Weights of a small transformer language model: MLP 768 SwiGLU.
Each number is 50 + 12 x the weight over its row's rms, rounded and kept within 0 to 99. Layers, rows and columns count from 0. The size before them is the row's rms in percent of the matrix's.

# layer 5 attention query, 320x320, rms 0.0818, rows 0-54, columns 64-127
060:53 48 37 67 40 62 50 45 33 51 69 54 53 53 48 55 41 56 56 36 32 30 49 22 36 56 46 42 64 51 37 51 31 55 64 60 47 46 42 47 50 36 72 30 54 51 50 46 74 40 52 56 31 39 82 64 63 67 75 42 38 28 78 47
081:55 51 55 26 46 41 41 66 54 21 22 56 53 59 54 36 42 48 45 54 51 60 45 31 40 44 43 51 46 60 44 58 48 54 30 64 25 49 40 53 46 44 31 46 29 51 44 59 50 44 45 45 51 69 27 40 45 46 48 53 61 70 31 63
078:46 58 40 48 54 40 43 52 48 60 43 56 39 44 36 43 67 50 47 51 74 50 71 73 52 51 37 50 46 48 50 65 61 47 47 44 68 67 68 48 38 66 37 69 73 29 67 56 44 78 53 58 53 55 43 41 46 47 42 47 50 43 45 75
085:53 54 53 49 55 65 61 47 64 50 56 80 60 46 53 53 49 50 59 56 52 61 59 25 42 53 50 66 54 62 45 30 64 59 32 63 46 46 66 29 47 43 35 37 47 68 33 31 43 45 51 41 51 65 53 55 57 70 53 38 41 57 37 72
074:46 43 58 50 43 61 54 37 53 52 50 57 35 49 66 75 65 48 50 41 40 55 58 29 71 51 47 57 53 55 51 47 48 60 54 50 69 44 57 52 68 47 46 57 60 50 39 39 51 50 51 59 44 43 38 28 53 51 31 63 53 49 39 32
087:42 47 55 64 34 56 69 51 57 55 67 30 62 32 62 39 54 59 65 45 53 47 50 63 37 27 57 47 44 43 45 55 49 43 42 42 56 49 49 47 56 50 47 55 43 29 81 48 54 73 43 55 45 29 62 50 51 72 52 47 31 45 50 50
081:51 38 40 65 59 59 48 47 46 31 68 35 50 54 50 68 55 46 50 53 54 39 35 58 31 36 47 34 60 48 50 42 50 39 54 46 53 49 25 65 45 60 57 44 30 36 42 45 68 29 61 47 48 61 71 67 39 52 47 61 24 54 41 53
083:27 58 43 56 42 54 28 41 29 43 44 25 41 34 38 50 43 44 56 47 55 66 27 66 35 54 57 57 35 48 47 32 51 56 45 38 41 77 47 59 51 54 45 70 41 53 24 36 74 39 48 66 68 48 35 30 49 51 56 48 34 49 35 45
080:51 36 49 47 53 42 80 52 45 50 58 41 41 35 46 45 49 25 39 55 47 65 55 56 36 31 34 54 63 62 35 44 68 41 29 42 68 51 47 57 30 35 57 55 49 17 44 77 47 15 43 45 58 46 51 51 42 50 49 34 48 52 46 48
085:26 49 57 64 46 69 53 55 53 63 36 40 19 55 53 61 49 63 59 50 24 57 52 56 35 43 49 45 44 41 60 40 46 50 45 54 50 26 50 51 25 73 58 57 28 28 41 53 55 36 53 69 52 43 70 50 53 42 60 35 49 28 57 43
086:61 61 18 30 54 63 40 73 45 53 58 46 64 41 70 50 57 53 52 64 45 40 67 47 30 35 50 48 58 60 46 53 46 46 55 45 48 25 42 58 69 64 61 61 53 47 56 51 69 45 49 66 53 59 42 70 41 41 61 49 53 64 55 38
085:50 68 48 37 36 62 46 72 45 59 45 55 37 42 44 47 52 50 59 56 43 49 65 49 24 45 37 48 52 44 71 66 64 68 42 64 68 52 46 53 39 36 46 38 36 48 26 66 50 42 50 48 49 75 45 60 50 37 51 34 51 31 39 41
081:48 49 58 53 40 58 45 46 55 36 59 41 51 41 61 48 45 29 63 58 69 45 65 40 35 39 67 39 37 54 51 41 35 34 51 47 49 60 46 34 18 53 53 59 70 60 52 64 38 58 38 67 34 59 80 45 36 38 51 27 42 58 83 62
084:49 75 58 60 54 46 50 55 52 54 44 45 51 41 45 57 34 42 47 45 50 76 59 58 47 40 60 64 33 70 47 29 53 47 54 38 50 54 69 50 47 48 65 44 65 44 36 33 49 48 45 47 61 32 61 42 68 48 54 50 52 50 42 50
087:75 51 68 63 59 59 61 56 66 50 38 66 78 36 49 45 62 56 40 51 42 69 39 38 68 75 47 49 71 67 56 35 71 33 48 56 50 63 64 34 46 63 58 34 40 51 50 63 50 59 75 47 41 92 32 33 59 49 45 55 50 56 55 48
094:28 49 65 43 43 48 67 56 44 64 31 45 41 59 36 34 45 70 48 33 66 61 50 37 58 51 53 50 51 41 64 47 46 35 31 49 54 39 39 49 51 43 46 24 34 42 58 49 32 22 45 29 80 53 47 62 37 59 60 28 74 48 58 32
088:54 43 55 68 54 48 58 41 51 52 40 57 65 46 38 48 42 55 38 50 38 51 65 46 46 53 43 45 64 51 53 56 55 51 71 54 51 69 50 61 37 35 53 44 36 37 41 36 48 26 55 55 58 51 52 69 39 36 62 49 60 41 64 51
072:39 44 34 36 71 28 41 47 66 59 23 34 61 46 37 58 72 62 48 66 46 54 62 75 46 53 49 57 50 57 41 49 57 42 48 29 40 47 52 64 50 79 37 62 64 49 60 30 61 56 50 47 42 70 76 54 49 37 56 43 75 32 33 32
084:52 53 49 45 31 70 42 59 56 72 50 35 56 48 27 49 24 44 53 43 55 41 48 67 61 34 63 67 60 54 61 24 42 69 43 48 48 52 44 38 64 49 61 58 48 47 61 21 43 53 61 59 49 65 50 42 46 55 40 45 56 34 55 38
086:58 55 36 48 50 67 58 36 38 59 51 32 59 48 38 53 44 39 35 40 69 46 47 58 43 66 30 48 55 43 58 43 66 41 31 38 61 64 50 45 54 61 34 53 47 33 35 31 41 32 53 43 52 47 56 54 26 68 61 64 55 69 56 42
086:57 70 38 55 31 48 58 44 45 40 74 35 37 64 45 35 44 54 54 38 49 42 68 37 47 56 56 61 31 18 43 57 34 56 53 47 57 62 23 48 61 56 61 36 39 54 35 36 37 58 37 64 56 38 43 57 41 58 49 58 41 47 43 42
089:35 61 48 54 53 53 46 36 69 71 49 69 35 51 39 43 63 66 44 62 64 25 16 61 56 55 68 39 81 32 41 38 56 53 64 34 59 48 44 55 42 64 46 71 35 47 55 56 47 68 57 49 53 43 56 53 80 56 38 55 78 49 40 73
085:59 50 60 55 09 48 36 62 56 66 47 65 43 42 54 34 25 32 44 52 36 75 42 60 57 62 44 30 43 40 47 55 39 78 53 42 49 63 44 61 41 64 35 52 45 31 48 51 41 41 70 47 49 47 61 41 72 37 54 45 52 62 54 61
091:72 31 45 59 55 66 53 58 73 58 48 29 57 42 42 52 66 49 63 48 34 59 39 42 48 37 46 47 27 19 49 56 44 45 52 47 47 29 63 65 37 40 55 63 56 51 60 60 62 55 55 37 44 36 43 60 61 71 41 51 60 59 59 56
089:43 57 51 44 48 46 60 56 68 23 35 43 47 68 34 59 53 50 50 55 44 56 51 38 66 51 45 61 66 33 58 58 49 38 50 42 69 48 50 54 68 41 41 47 45 64 60 57 55 59 53 50 66 52 52 49 49 48 57 30 44 62 45 60
090:49 60 49 41 57 61 46 52 42 47 25 65 33 69 44 31 61 61 53 35 43 61 26 57 70 46 50 38 45 44 43 48 63 56 37 31 68 65 62 31 55 60 41 41 39 59 37 44 44 59 64 40 38 49 54 54 43 51 57 45 58 47 44 62
090:34 41 52 45 46 55 54 38 40 52 43 47 55 40 67 68 53 39 55 54 57 39 32 49 70 68 46 47 52 39 73 49 52 80 34 48 62 60 59 41 61 44 67 38 36 63 58 68 39 59 23 68 51 45 42 61 59 50 54 66 70 40 48 50
089:39 55 54 48 33 69 47 40 48 36 55 56 68 41 52 51 62 48 38 48 42 41 53 37 34 31 50 67 49 35 47 51 34 46 64 40 42 28 58 46 70 75 64 49 70 48 56 38 44 47 43 61 65 72 50 46 63 44 50 32 27 54 62 47
090:68 57 62 48 67 52 49 20 48 47 49 69 56 41 44 45 56 38 49 48 60 58 35 31 65 53 53 82 57 54 52 33 65 35 40 49 40 41 58 41 45 56 49 53 55 70 43 40 46 38 31 51 69 32 58 52 61 21 44 51 51 66 27 50
084:53 70 57 45 56 53 41 34 61 55 53 23 81 30 43 43 49 63 46 56 60 58 49 49 42 31 39 23 44 46 57 40 36 38 39 53 50 63 60 38 44 22 49 33 48 61 25 53 40 46 48 51 59 55 64 72 57 47 60 59 64 26 57 50
084:65 42 40 52 32 78 49 53 86 45 47 43 32 52 66 46 47 51 71 24 65 33 53 51 51 53 30 36 81 39 32 46 51 54 52 38 62 45 31 38 53 75 56 54 53 76 30 41 70 59 45 47 72 42 61 67 48 45 58 57 54 50 53 49
090:42 44 56 62 38 44 46 32 34 44 49 46 44 60 56 48 35 46 48 52 65 58 49 41 56 73 52 54 58 47 41 42 57 47 55 36 45 52 38 46 45 45 32 38 37 71 58 38 52 51 58 54 58 43 71 54 56 56 40 43 42 52 52 55
116:48 55 60 58 63 33 60 32 60 49 49 60 58 54 42 42 56 62 29 68 55 61 45 76 45 49 62 48 75 43 42 46 53 52 41 42 50 56 45 51 60 48 57 52 43 45 53 64 28 59 57 41 66 66 33 58 38 48 19 37 49 73 42 44
086:57 52 62 49 62 09 56 36 49 49 32 54 49 60 47 70 54 67 57 56 28 63 59 61 73 33 42 48 76 30 52 47 55 48 38 31 53 52 62 62 66 53 33 57 32 53 35 48 38 48 57 34 68 69 41 62 59 42 40 42 55 61 34 52
084:49 50 41 47 43 42 60 45 42 51 42 61 58 46 46 44 46 59 35 25 53 62 55 49 68 47 69 48 21 23 43 43 55 59 46 63 67 53 41 76 30 49 51 63 43 50 26 55 51 60 53 48 54 47 45 49 66 54 48 61 45 48 61 63
087:36 60 50 39 47 53 57 44 62 25 83 48 37 56 41 53 70 33 42 82 52 30 36 33 67 69 40 27 52 51 48 48 54 50 50 53 54 53 64 41 59 52 68 58 50 61 51 48 57 51 60 39 54 56 59 44 43 54 36 53 68 51 67 36
079:44 35 68 36 56 49 47 65 77 66 43 53 48 35 41 56 58 62 73 57 59 56 43 41 59 40 49 58 58 33 45 59 60 49 39 36 33 62 59 37 44 73 66 60 71 36 32 51 55 68 62 48 62 34 56 40 46 45 52 53 72 62 25 39
086:55 49 64 42 46 36 41 45 60 54 40 46 48 62 64 51 84 53 55 59 30 51 45 30 73 30 47 31 68 57 34 49 58 68 38 40 55 51 65 55 46 50 50 62 55 61 45 53 09 63 83 56 29 26 37 56 45 57 55 68 57 75 68 45
086:35 52 30 54 30 65 48 46 42 35 39 66 44 64 50 41 42 40 46 49 40 42 58 31 42 68 45 52 62 51 39 44 57 66 49 57 55 53 60 53 41 45 67 46 64 64 59 48 40 52 68 48 49 34 64 53 50 59 74 62 67 46 51 58
080:52 32 31 47 66 53 57 32 52 35 44 55 33 46 39 67 75 43 39 46 45 39 42 81 62 53 53 47 46 35 42 45 54 61 50 49 53 58 53 68 66 59 32 56 49 54 54 51 38 59 54 58 69 48 50 43 36 47 63 40 46 52 38 57
084:39 60 53 42 24 48 41 51 64 43 45 62 58 58 46 58 46 19 48 43 52 77 48 35 58 59 54 57 23 52 58 29 49 37 48 30 62 68 61 52 67 59 59 44 46 52 32 30 68 34 34 38 32 52 32 52 47 57 54 55 41 54 57 60
085:43 65 37 58 59 31 44 42 48 59 47 51 73 53 29 41 60 43 42 46 76 49 45 58 54 48 57 32 57 84 58 55 67 51 46 38 49 54 39 53 34 55 36 41 60 37 43 62 47 24 38 63 38 62 45 44 53 58 47 50 73 55 66 47
081:59 63 49 33 52 65 52 48 60 55 70 34 58 28 55 62 37 42 49 55 39 23 42 50 57 58 35 53 53 75 65 45 35 29 65 71 52 53 49 47 39 50 62 52 57 51 39 43 47 45 51 31 41 48 62 58 65 66 63 56 43 39 33 31
084:55 63 62 47 53 67 70 68 70 39 45 49 54 62 41 50 62 55 29 47 60 59 90 46 26 58 67 66 77 43 71 51 49 49 45 60 56 65 42 46 37 26 40 59 49 45 64 60 47 54 53 39 25 61 55 43 45 44 56 56 33 41 75 56
082:49 75 51 58 39 54 50 53 77 36 46 23 56 34 55 56 59 57 45 51 73 64 33 49 48 22 58 33 52 27 34 42 31 38 48 43 57 48 42 62 47 43 55 43 60 78 26 52 57 41 50 62 38 43 53 43 48 36 36 50 62 41 58 42
082:54 49 45 40 27 83 48 51 38 59 59 37 44 50 44 55 29 37 55 60 52 45 37 48 65 40 60 46 37 82 48 31 56 55 62 49 45 31 53 78 46 47 58 46 48 66 62 46 66 47 40 42 55 39 53 44 45 61 48 56 48 80 68 50
088:82 61 35 51 24 51 65 47 64 53 66 54 61 66 59 34 44 58 31 69 47 37 60 39 51 78 35 50 54 41 56 60 81 51 72 35 50 60 52 59 48 47 45 30 43 47 64 35 33 44 64 42 48 46 70 70 39 53 45 33 40 34 31 51
089:36 46 53 65 43 38 55 52 52 41 62 34 58 42 44 53 34 70 57 62 42 55 54 35 40 45 66 73 38 46 39 64 58 53 32 57 27 63 32 70 41 60 46 48 60 55 32 14 42 48 63 32 48 72 34 37 77 53 55 46 64 63 54 43
084:53 57 57 40 57 51 57 53 47 56 68 38 40 52 61 55 54 44 36 62 39 73 66 58 48 44 74 52 41 66 47 49 50 68 51 40 64 59 59 68 59 68 44 59 50 48 50 39 78 54 56 68 52 47 53 67 62 37 38 55 61 53 38 65
079:43 29 56 51 49 33 41 34 46 40 60 57 50 47 81 44 60 41 71 51 50 72 55 48 47 53 57 43 33 25 41 42 43 31 53 39 61 50 51 32 65 54 44 58 55 50 58 69 49 36 31 33 76 57 46 47 45 42 59 65 49 57 24 35
088:48 33 40 52 57 40 45 50 46 58 45 34 27 53 43 67 53 59 41 52 50 40 58 31 56 35 54 50 46 40 32 56 33 66 67 52 59 42 38 36 69 54 53 64 55 56 61 48 61 69 37 62 49 36 48 53 80 40 58 38 57 42 68 45
087:42 39 57 54 61 34 43 43 46 39 51 59 35 52 61 74 48 49 52 39 33 41 66 42 28 47 33 59 45 48 59 55 52 63 77 32 60 54 56 81 39 54 47 25 43 44 50 65 40 49 31 47 48 78 55 45 45 55 63 43 62 66 59 61
086:50 60 79 42 43 18 69 52 43 49 45 56 71 46 41 60 60 63 52 45 69 58 61 52 36 46 42 58 33 58 61 48 48 74 65 50 53 35 50 42 36 25 48 47 59 42 39 47 64 57 64 62 55 68 45 36 48 49 52 60 43 37 42 45
089:56 68 56 54 52 64 43 59 50 41 56 26 29 51 51 47 52 40 54 48 55 53 18 40 61 59 45 65 51 63 65 39 43 54 49 48 42 43 57 62 35 47 43 44 67 57 51 47 65 43 42 65 47 39 68 42 48 42 62 58 47 40 46 40
092:61 55 39 42 57 74 58 45 44 27 36 47 47 47 37 40 68 76 64 61 67 40 46 51 51 56 49 69 33 64 25 62 49 53 42 56 45 36 31 69 38 35 53 66 55 41 30 42 47 55 53 57 40 53 14 28 52 50 29 43 86 56 48 69
# layer 5 attention key, 320x320, rms 0.0836, rows 0-53, columns 64-127
104:59 42 52 39 58 69 40 59 64 45 61 30 33 51 58 46 39 28 38 58 80 36 51 54 32 35 55 51 57 76 72 50 38 49 76 32 59 40 34 47 46 40 40 44 60 50 66 21 56 59 34 61 68 27 58 33 59 40 58 51 39 47 52 59
084:48 54 37 38 66 34 61 37 36 48 44 43 72 34 54 40 54 59 32 43 35 54 61 35 38 47 54 38 70 49 60 68 59 54 42 35 52 63 84 34 61 52 61 52 51 63 65 72 56 52 27 53 50 55 59 52 65 51 41 31 49 45 70 55
077:36 49 48 62 38 18 48 48 49 54 56 55 53 75 42 54 48 65 57 50 31 53 47 46 48 60 37 36 62 67 42 47 26 38 57 57 48 44 42 60 68 45 47 47 29 69 36 59 65 48 34 58 29 61 53 45 62 71 62 47 52 40 39 35
082:48 52 71 41 33 29 54 61 39 34 33 74 43 40 47 39 45 68 49 35 42 81 61 42 58 51 31 53 36 32 46 68 41 60 70 53 36 45 51 39 57 61 18 43 43 41 62 46 43 73 63 48 34 46 63 52 49 73 61 53 67 40 53 37
078:50 48 38 62 50 45 72 50 58 35 51 28 29 52 28 25 57 39 42 62 55 63 49 45 58 39 67 41 53 57 52 58 33 57 59 44 37 71 50 54 55 41 56 43 51 44 70 53 70 61 74 39 57 71 49 40 52 60 42 68 48 57 53 82
085:42 63 59 55 48 53 46 56 48 34 36 57 54 36 54 66 38 42 41 59 62 53 52 53 57 61 60 50 23 40 59 59 62 48 68 48 36 14 36 44 48 33 53 42 70 38 38 68 40 37 43 50 43 49 51 33 59 21 50 71 51 25 51 62
080:51 32 64 46 64 40 44 39 66 52 33 36 53 51 70 48 60 57 35 42 48 39 60 57 75 74 36 58 52 46 30 38 62 60 47 50 77 45 61 46 47 36 48 64 46 49 52 60 43 31 55 56 70 58 39 62 57 48 32 23 70 43 49 36
088:41 67 63 43 44 47 49 29 48 28 47 65 73 48 51 37 51 60 32 29 39 69 42 50 34 34 35 50 61 56 52 55 08 43 62 22 52 35 73 52 30 42 68 51 38 48 65 61 55 50 52 42 58 74 39 54 44 53 42 28 43 55 44 56
082:49 49 58 63 35 32 58 55 42 46 45 50 54 66 46 58 51 58 53 63 42 50 49 34 43 59 55 49 24 35 34 59 64 57 58 35 28 37 48 33 47 37 38 40 61 49 58 50 52 61 37 59 55 53 58 39 49 51 60 49 25 51 23 45
082:46 44 71 44 47 66 32 43 44 52 68 49 70 61 41 44 67 45 37 52 66 53 49 54 59 46 73 46 62 46 50 44 49 47 56 41 51 46 59 37 42 50 68 43 66 65 44 49 46 31 34 63 50 65 41 37 33 74 52 47 42 43 51 42
085:56 61 37 37 50 65 38 69 54 46 46 45 54 40 77 62 35 43 55 49 49 55 77 35 50 36 42 51 52 69 46 62 54 54 33 32 44 45 56 54 55 31 64 49 50 48 78 37 80 52 45 43 48 81 62 75 68 36 52 54 65 48 66 40
085:37 41 41 45 43 43 45 59 47 57 28 41 76 63 30 53 61 76 34 52 41 55 62 50 57 37 46 65 50 53 38 34 41 54 40 65 40 37 62 40 42 56 36 38 44 39 42 44 37 57 92 82 53 44 33 59 46 49 45 59 33 75 59 47
083:54 61 58 60 36 42 70 45 81 55 28 59 50 49 23 56 46 67 47 47 66 57 50 47 58 59 55 49 37 71 60 60 56 39 61 36 49 59 67 63 67 41 68 42 24 52 41 52 56 44 55 51 53 57 59 66 39 40 39 53 39 53 68 36
086:65 50 58 60 34 64 30 56 32 73 49 61 56 70 47 44 64 60 64 47 46 46 30 36 49 60 44 44 61 59 59 33 49 67 58 61 44 65 66 56 35 62 59 48 48 52 61 55 56 40 52 38 39 72 35 55 53 62 30 31 60 37 41 62
086:38 38 40 50 59 57 45 26 61 51 43 73 54 45 19 50 33 47 29 54 68 56 52 42 46 33 53 53 27 42 78 51 40 50 52 42 50 57 61 53 44 33 54 45 52 37 53 42 42 54 70 44 53 20 64 56 65 59 37 29 41 48 56 54
085:67 67 65 47 61 37 79 39 46 40 44 71 58 23 39 60 49 38 42 34 71 60 56 63 58 53 50 57 51 38 51 71 44 72 51 26 55 86 54 49 74 50 69 51 37 39 36 54 43 42 50 71 38 37 46 40 46 49 35 81 37 47 47 52
087:46 54 38 69 56 44 78 48 49 48 50 40 51 40 53 71 34 48 24 56 52 51 42 55 61 42 63 49 62 45 51 52 56 43 35 56 43 59 61 50 66 58 68 48 56 55 59 39 57 54 43 39 45 26 51 43 66 55 49 54 37 60 50 40
083:64 77 57 55 41 62 55 69 67 69 36 40 30 51 54 54 78 56 51 61 41 66 54 51 57 52 51 42 61 35 50 49 49 44 53 32 49 49 58 51 65 48 36 57 44 48 24 42 60 35 61 39 50 44 50 38 41 42 15 41 40 47 40 62
089:52 63 76 32 56 50 31 63 61 57 36 52 69 27 49 33 54 52 31 34 71 36 55 32 54 51 61 37 58 50 63 26 51 53 66 58 41 46 32 25 72 46 67 66 68 39 49 46 43 28 54 73 33 59 42 45 58 53 68 42 41 30 50 42
082:42 58 53 54 52 45 55 41 62 53 54 68 61 65 52 49 47 41 48 53 46 61 56 43 56 56 61 35 56 33 54 43 50 45 48 53 44 51 26 46 61 23 54 50 35 56 57 59 63 56 64 38 66 52 48 21 44 37 36 55 63 63 49 59
081:42 55 75 45 49 42 65 37 48 31 55 52 56 53 39 39 43 54 40 61 61 40 42 86 54 63 47 51 34 71 63 51 19 51 63 42 31 36 39 40 24 47 62 49 47 46 65 40 59 45 55 45 52 34 73 53 64 43 58 54 40 57 43 51
089:74 47 46 33 27 42 39 58 52 35 58 39 53 39 47 53 33 35 61 49 61 37 56 58 45 40 50 58 42 50 43 58 34 52 53 47 53 64 44 43 56 64 44 51 66 63 46 25 53 43 50 45 37 60 57 51 40 47 57 56 52 58 64 67
086:45 27 37 54 64 43 32 54 46 45 33 55 31 77 40 58 48 37 62 48 56 58 41 55 62 34 33 69 63 39 23 33 61 55 42 42 51 40 33 48 62 40 33 72 61 45 58 63 35 64 38 53 56 67 37 66 20 45 45 61 34 45 53 67
084:39 48 54 55 35 49 48 37 38 46 61 64 38 49 60 50 36 56 33 51 36 46 57 45 53 39 36 19 56 80 37 48 42 40 24 58 49 37 66 46 37 37 43 61 43 45 40 46 35 49 47 40 59 68 51 22 58 48 62 25 50 53 58 62
093:68 45 51 44 44 67 32 58 51 33 72 40 33 59 47 49 50 47 47 61 56 44 30 70 34 42 62 46 53 64 68 47 31 42 58 48 56 56 32 61 48 51 42 53 56 51 54 53 51 52 56 33 36 61 63 62 67 45 70 43 59 26 52 44
082:27 47 43 41 52 57 47 51 56 28 47 38 63 67 72 33 57 50 27 49 60 60 72 52 55 57 49 57 48 27 36 43 60 73 63 55 61 55 42 19 57 49 57 37 37 50 25 65 46 53 52 57 50 50 46 78 44 63 73 32 47 59 69 48
089:35 60 44 83 30 45 49 54 41 64 53 70 43 51 34 63 43 48 35 52 44 52 61 52 50 44 59 55 42 47 43 78 59 39 61 57 49 55 47 73 58 49 59 65 59 60 40 59 57 39 60 33 64 48 35 34 47 67 34 45 45 60 48 42
082:64 45 37 43 55 43 40 47 49 56 33 44 36 36 48 53 56 51 44 69 36 60 60 48 44 69 46 31 73 39 49 45 46 58 63 48 28 42 39 55 46 52 44 47 39 73 38 49 53 71 36 59 53 61 71 68 47 53 47 61 76 56 55 68
087:44 26 51 53 54 68 40 58 56 61 42 41 36 38 59 47 59 39 40 42 35 43 51 34 28 35 40 62 71 71 62 59 46 62 65 39 69 46 53 47 64 56 53 56 61 42 58 42 60 60 39 42 33 38 42 56 52 56 52 66 51 66 48 56
088:56 38 44 45 49 47 48 60 50 46 57 38 54 44 43 29 25 48 56 54 58 48 68 47 47 49 38 37 42 58 59 55 46 54 70 30 39 39 28 56 51 41 42 41 39 72 47 49 54 58 49 50 61 63 47 31 46 49 63 66 46 47 52 63
081:51 60 59 32 63 63 39 62 41 31 73 26 52 31 38 61 47 64 68 51 60 58 49 34 47 46 77 51 26 37 62 67 46 59 68 44 35 31 57 47 54 77 57 42 48 58 47 45 47 25 31 32 51 71 37 51 59 68 50 51 50 54 54 48
083:49 46 84 60 49 48 48 46 63 41 49 52 49 69 46 63 47 49 64 54 27 63 54 60 37 51 48 60 55 44 60 63 66 39 57 41 39 46 53 44 50 42 39 38 57 46 27 58 62 34 72 25 46 45 53 43 47 41 47 55 52 34 37 64
053:16 73 65 55 36 61 23 48 33 58 30 65 55 44 58 54 50 61 64 38 62 53 51 75 46 40 54 68 30 56 29 42 59 38 44 57 28 51 42 34 37 58 40 58 57 37 44 45 51 55 57 59 82 37 33 44 46 49 53 46 53 55 43 51
082:63 43 57 62 53 43 67 70 51 28 47 80 51 47 54 51 59 37 50 34 50 44 57 34 46 76 46 51 50 61 43 41 45 70 44 50 56 52 36 52 66 35 43 63 49 48 49 58 67 60 61 32 55 69 46 52 56 50 48 45 46 48 49 56
088:58 41 37 65 57 47 47 38 73 50 10 68 62 46 51 59 58 52 44 20 51 51 34 44 45 57 65 38 62 52 37 58 46 32 47 52 53 60 65 65 55 52 53 50 45 43 59 54 53 35 36 50 51 55 23 34 59 48 26 20 43 54 51 64
087:51 66 41 51 45 56 26 42 37 77 63 46 54 55 48 46 39 48 44 36 49 61 59 66 51 66 21 36 59 63 50 42 57 42 70 53 23 57 30 58 52 66 40 48 44 56 36 63 38 53 52 14 60 52 60 75 56 50 66 59 52 38 43 33
080:43 46 28 55 52 46 71 30 34 40 65 67 44 52 41 56 68 53 53 42 39 49 51 60 59 57 59 55 43 40 31 50 75 52 55 43 76 68 56 41 39 59 62 55 53 48 59 54 28 24 45 64 49 54 19 78 47 27 54 52 52 68 61 38
083:64 44 65 46 61 46 47 46 46 66 45 64 50 38 52 15 53 66 53 42 56 54 69 44 57 69 41 53 46 54 57 52 46 52 50 72 50 72 35 47 52 54 69 38 65 67 48 50 55 57 55 18 50 64 36 43 38 39 48 49 39 60 44 50
081:76 22 45 51 55 50 69 40 52 34 48 61 34 63 52 59 44 45 45 38 69 54 54 74 31 63 55 35 51 48 66 26 52 39 77 48 57 46 57 36 36 33 47 56 46 52 55 54 42 63 58 53 63 51 42 43 48 76 53 45 38 66 57 60
084:64 55 53 66 37 51 46 29 46 59 43 45 37 59 66 65 48 50 59 48 53 66 52 46 52 48 25 55 54 27 38 58 48 29 45 59 43 65 39 43 57 63 58 50 53 77 19 35 28 43 44 38 73 57 36 49 62 54 27 63 64 41 45 50
084:43 75 53 61 43 27 38 43 32 45 25 56 63 28 48 28 44 55 49 45 48 38 31 48 42 35 47 66 58 30 54 55 63 44 63 58 37 77 35 33 50 57 63 56 43 51 56 34 72 49 54 50 53 47 45 70 54 38 58 69 32 53 39 72
082:35 55 42 61 38 59 52 69 42 47 53 41 36 75 46 43 55 50 48 50 44 37 56 42 53 57 39 39 53 29 40 54 42 58 43 53 47 45 35 39 42 43 70 57 46 38 35 49 44 44 46 41 47 47 37 69 47 70 60 62 41 60 48 60
084:49 50 37 55 69 42 45 55 21 45 59 56 57 38 69 27 45 69 47 63 31 48 39 61 59 62 47 53 23 58 64 35 43 47 65 41 64 40 54 33 47 58 80 25 56 34 57 60 46 35 44 60 50 43 50 74 37 54 53 68 65 50 66 35
080:39 44 35 30 50 36 58 82 37 57 54 58 62 45 73 55 50 44 65 64 60 53 50 53 55 49 53 33 35 50 48 46 60 48 36 55 44 39 41 54 61 35 41 46 37 68 68 76 64 41 49 38 62 63 47 50 33 65 57 54 43 45 33 52
080:59 26 65 69 55 48 51 44 56 40 35 41 54 32 51 38 53 42 48 48 51 41 38 44 50 53 66 48 63 67 31 47 35 34 50 58 46 68 71 56 54 49 40 40 35 58 32 38 49 69 42 49 59 44 22 64 35 47 58 47 40 43 41 64
086:88 54 58 54 35 44 47 65 48 64 43 49 57 69 65 53 58 41 62 17 32 69 63 41 63 39 45 46 65 47 23 46 43 75 46 45 37 49 79 42 53 57 48 49 60 72 44 43 53 49 53 55 34 50 47 60 60 60 41 38 47 50 64 55
084:28 39 54 36 67 57 58 43 53 46 68 23 33 37 50 42 31 45 59 51 53 48 54 51 45 70 49 59 61 58 59 71 44 27 60 24 49 42 37 49 58 58 46 52 65 46 57 52 39 51 38 56 45 50 46 46 60 33 62 40 58 54 45 51
081:43 28 52 46 53 44 44 52 50 48 49 66 31 51 42 64 40 36 54 80 55 50 52 53 44 65 52 41 61 58 48 53 54 36 42 74 34 40 55 81 41 51 45 35 50 48 54 47 47 42 39 60 52 57 39 46 61 65 67 37 53 52 53 40
083:36 60 81 50 41 54 49 70 37 52 34 69 56 38 60 34 60 44 60 56 44 57 67 50 56 49 58 53 49 64 47 49 62 47 46 57 49 42 51 36 44 53 55 67 56 65 45 48 47 58 45 58 40 42 53 66 48 44 29 38 52 61 39 63
083:39 55 42 29 42 61 55 66 46 39 50 42 61 53 52 57 35 66 48 29 40 48 56 51 48 52 62 40 59 57 74 57 47 53 49 67 63 56 48 29 62 41 78 49 70 48 57 54 54 62 41 61 48 53 62 52 50 36 71 57 51 39 48 47
083:45 59 62 31 39 54 57 60 71 29 44 77 38 38 46 42 50 55 65 34 30 50 49 67 45 51 57 56 56 44 55 62 58 61 44 70 52 66 67 32 57 58 47 54 35 31 38 39 41 44 70 42 31 43 63 56 59 53 44 35 40 41 35 57
087:48 52 30 49 35 72 40 57 61 65 63 46 62 45 65 24 44 32 69 36 49 51 60 47 42 33 68 55 50 43 68 48 50 35 33 65 57 46 40 45 47 48 52 49 51 36 55 45 50 63 47 66 64 47 73 39 47 60 22 53 39 51 46 64
089:51 48 51 38 45 57 36 50 51 46 75 42 55 46 68 53 39 52 62 59 43 36 42 43 33 55 49 62 42 63 44 69 38 42 28 61 30 35 27 52 39 55 55 56 34 35 58 56 55 84 53 50 33 61 57 69 51 63 75 54 61 41 49 36
086:51 50 62 66 30 41 63 49 34 37 56 59 67 51 53 48 64 42 46 43 17 45 57 48 62 54 35 21 48 43 32 49 44 50 59 55 65 61 63 47 65 46 48 69 50 70 60 72 46 56 63 34 54 63 31 56 56 38 34 39 46 51 29 62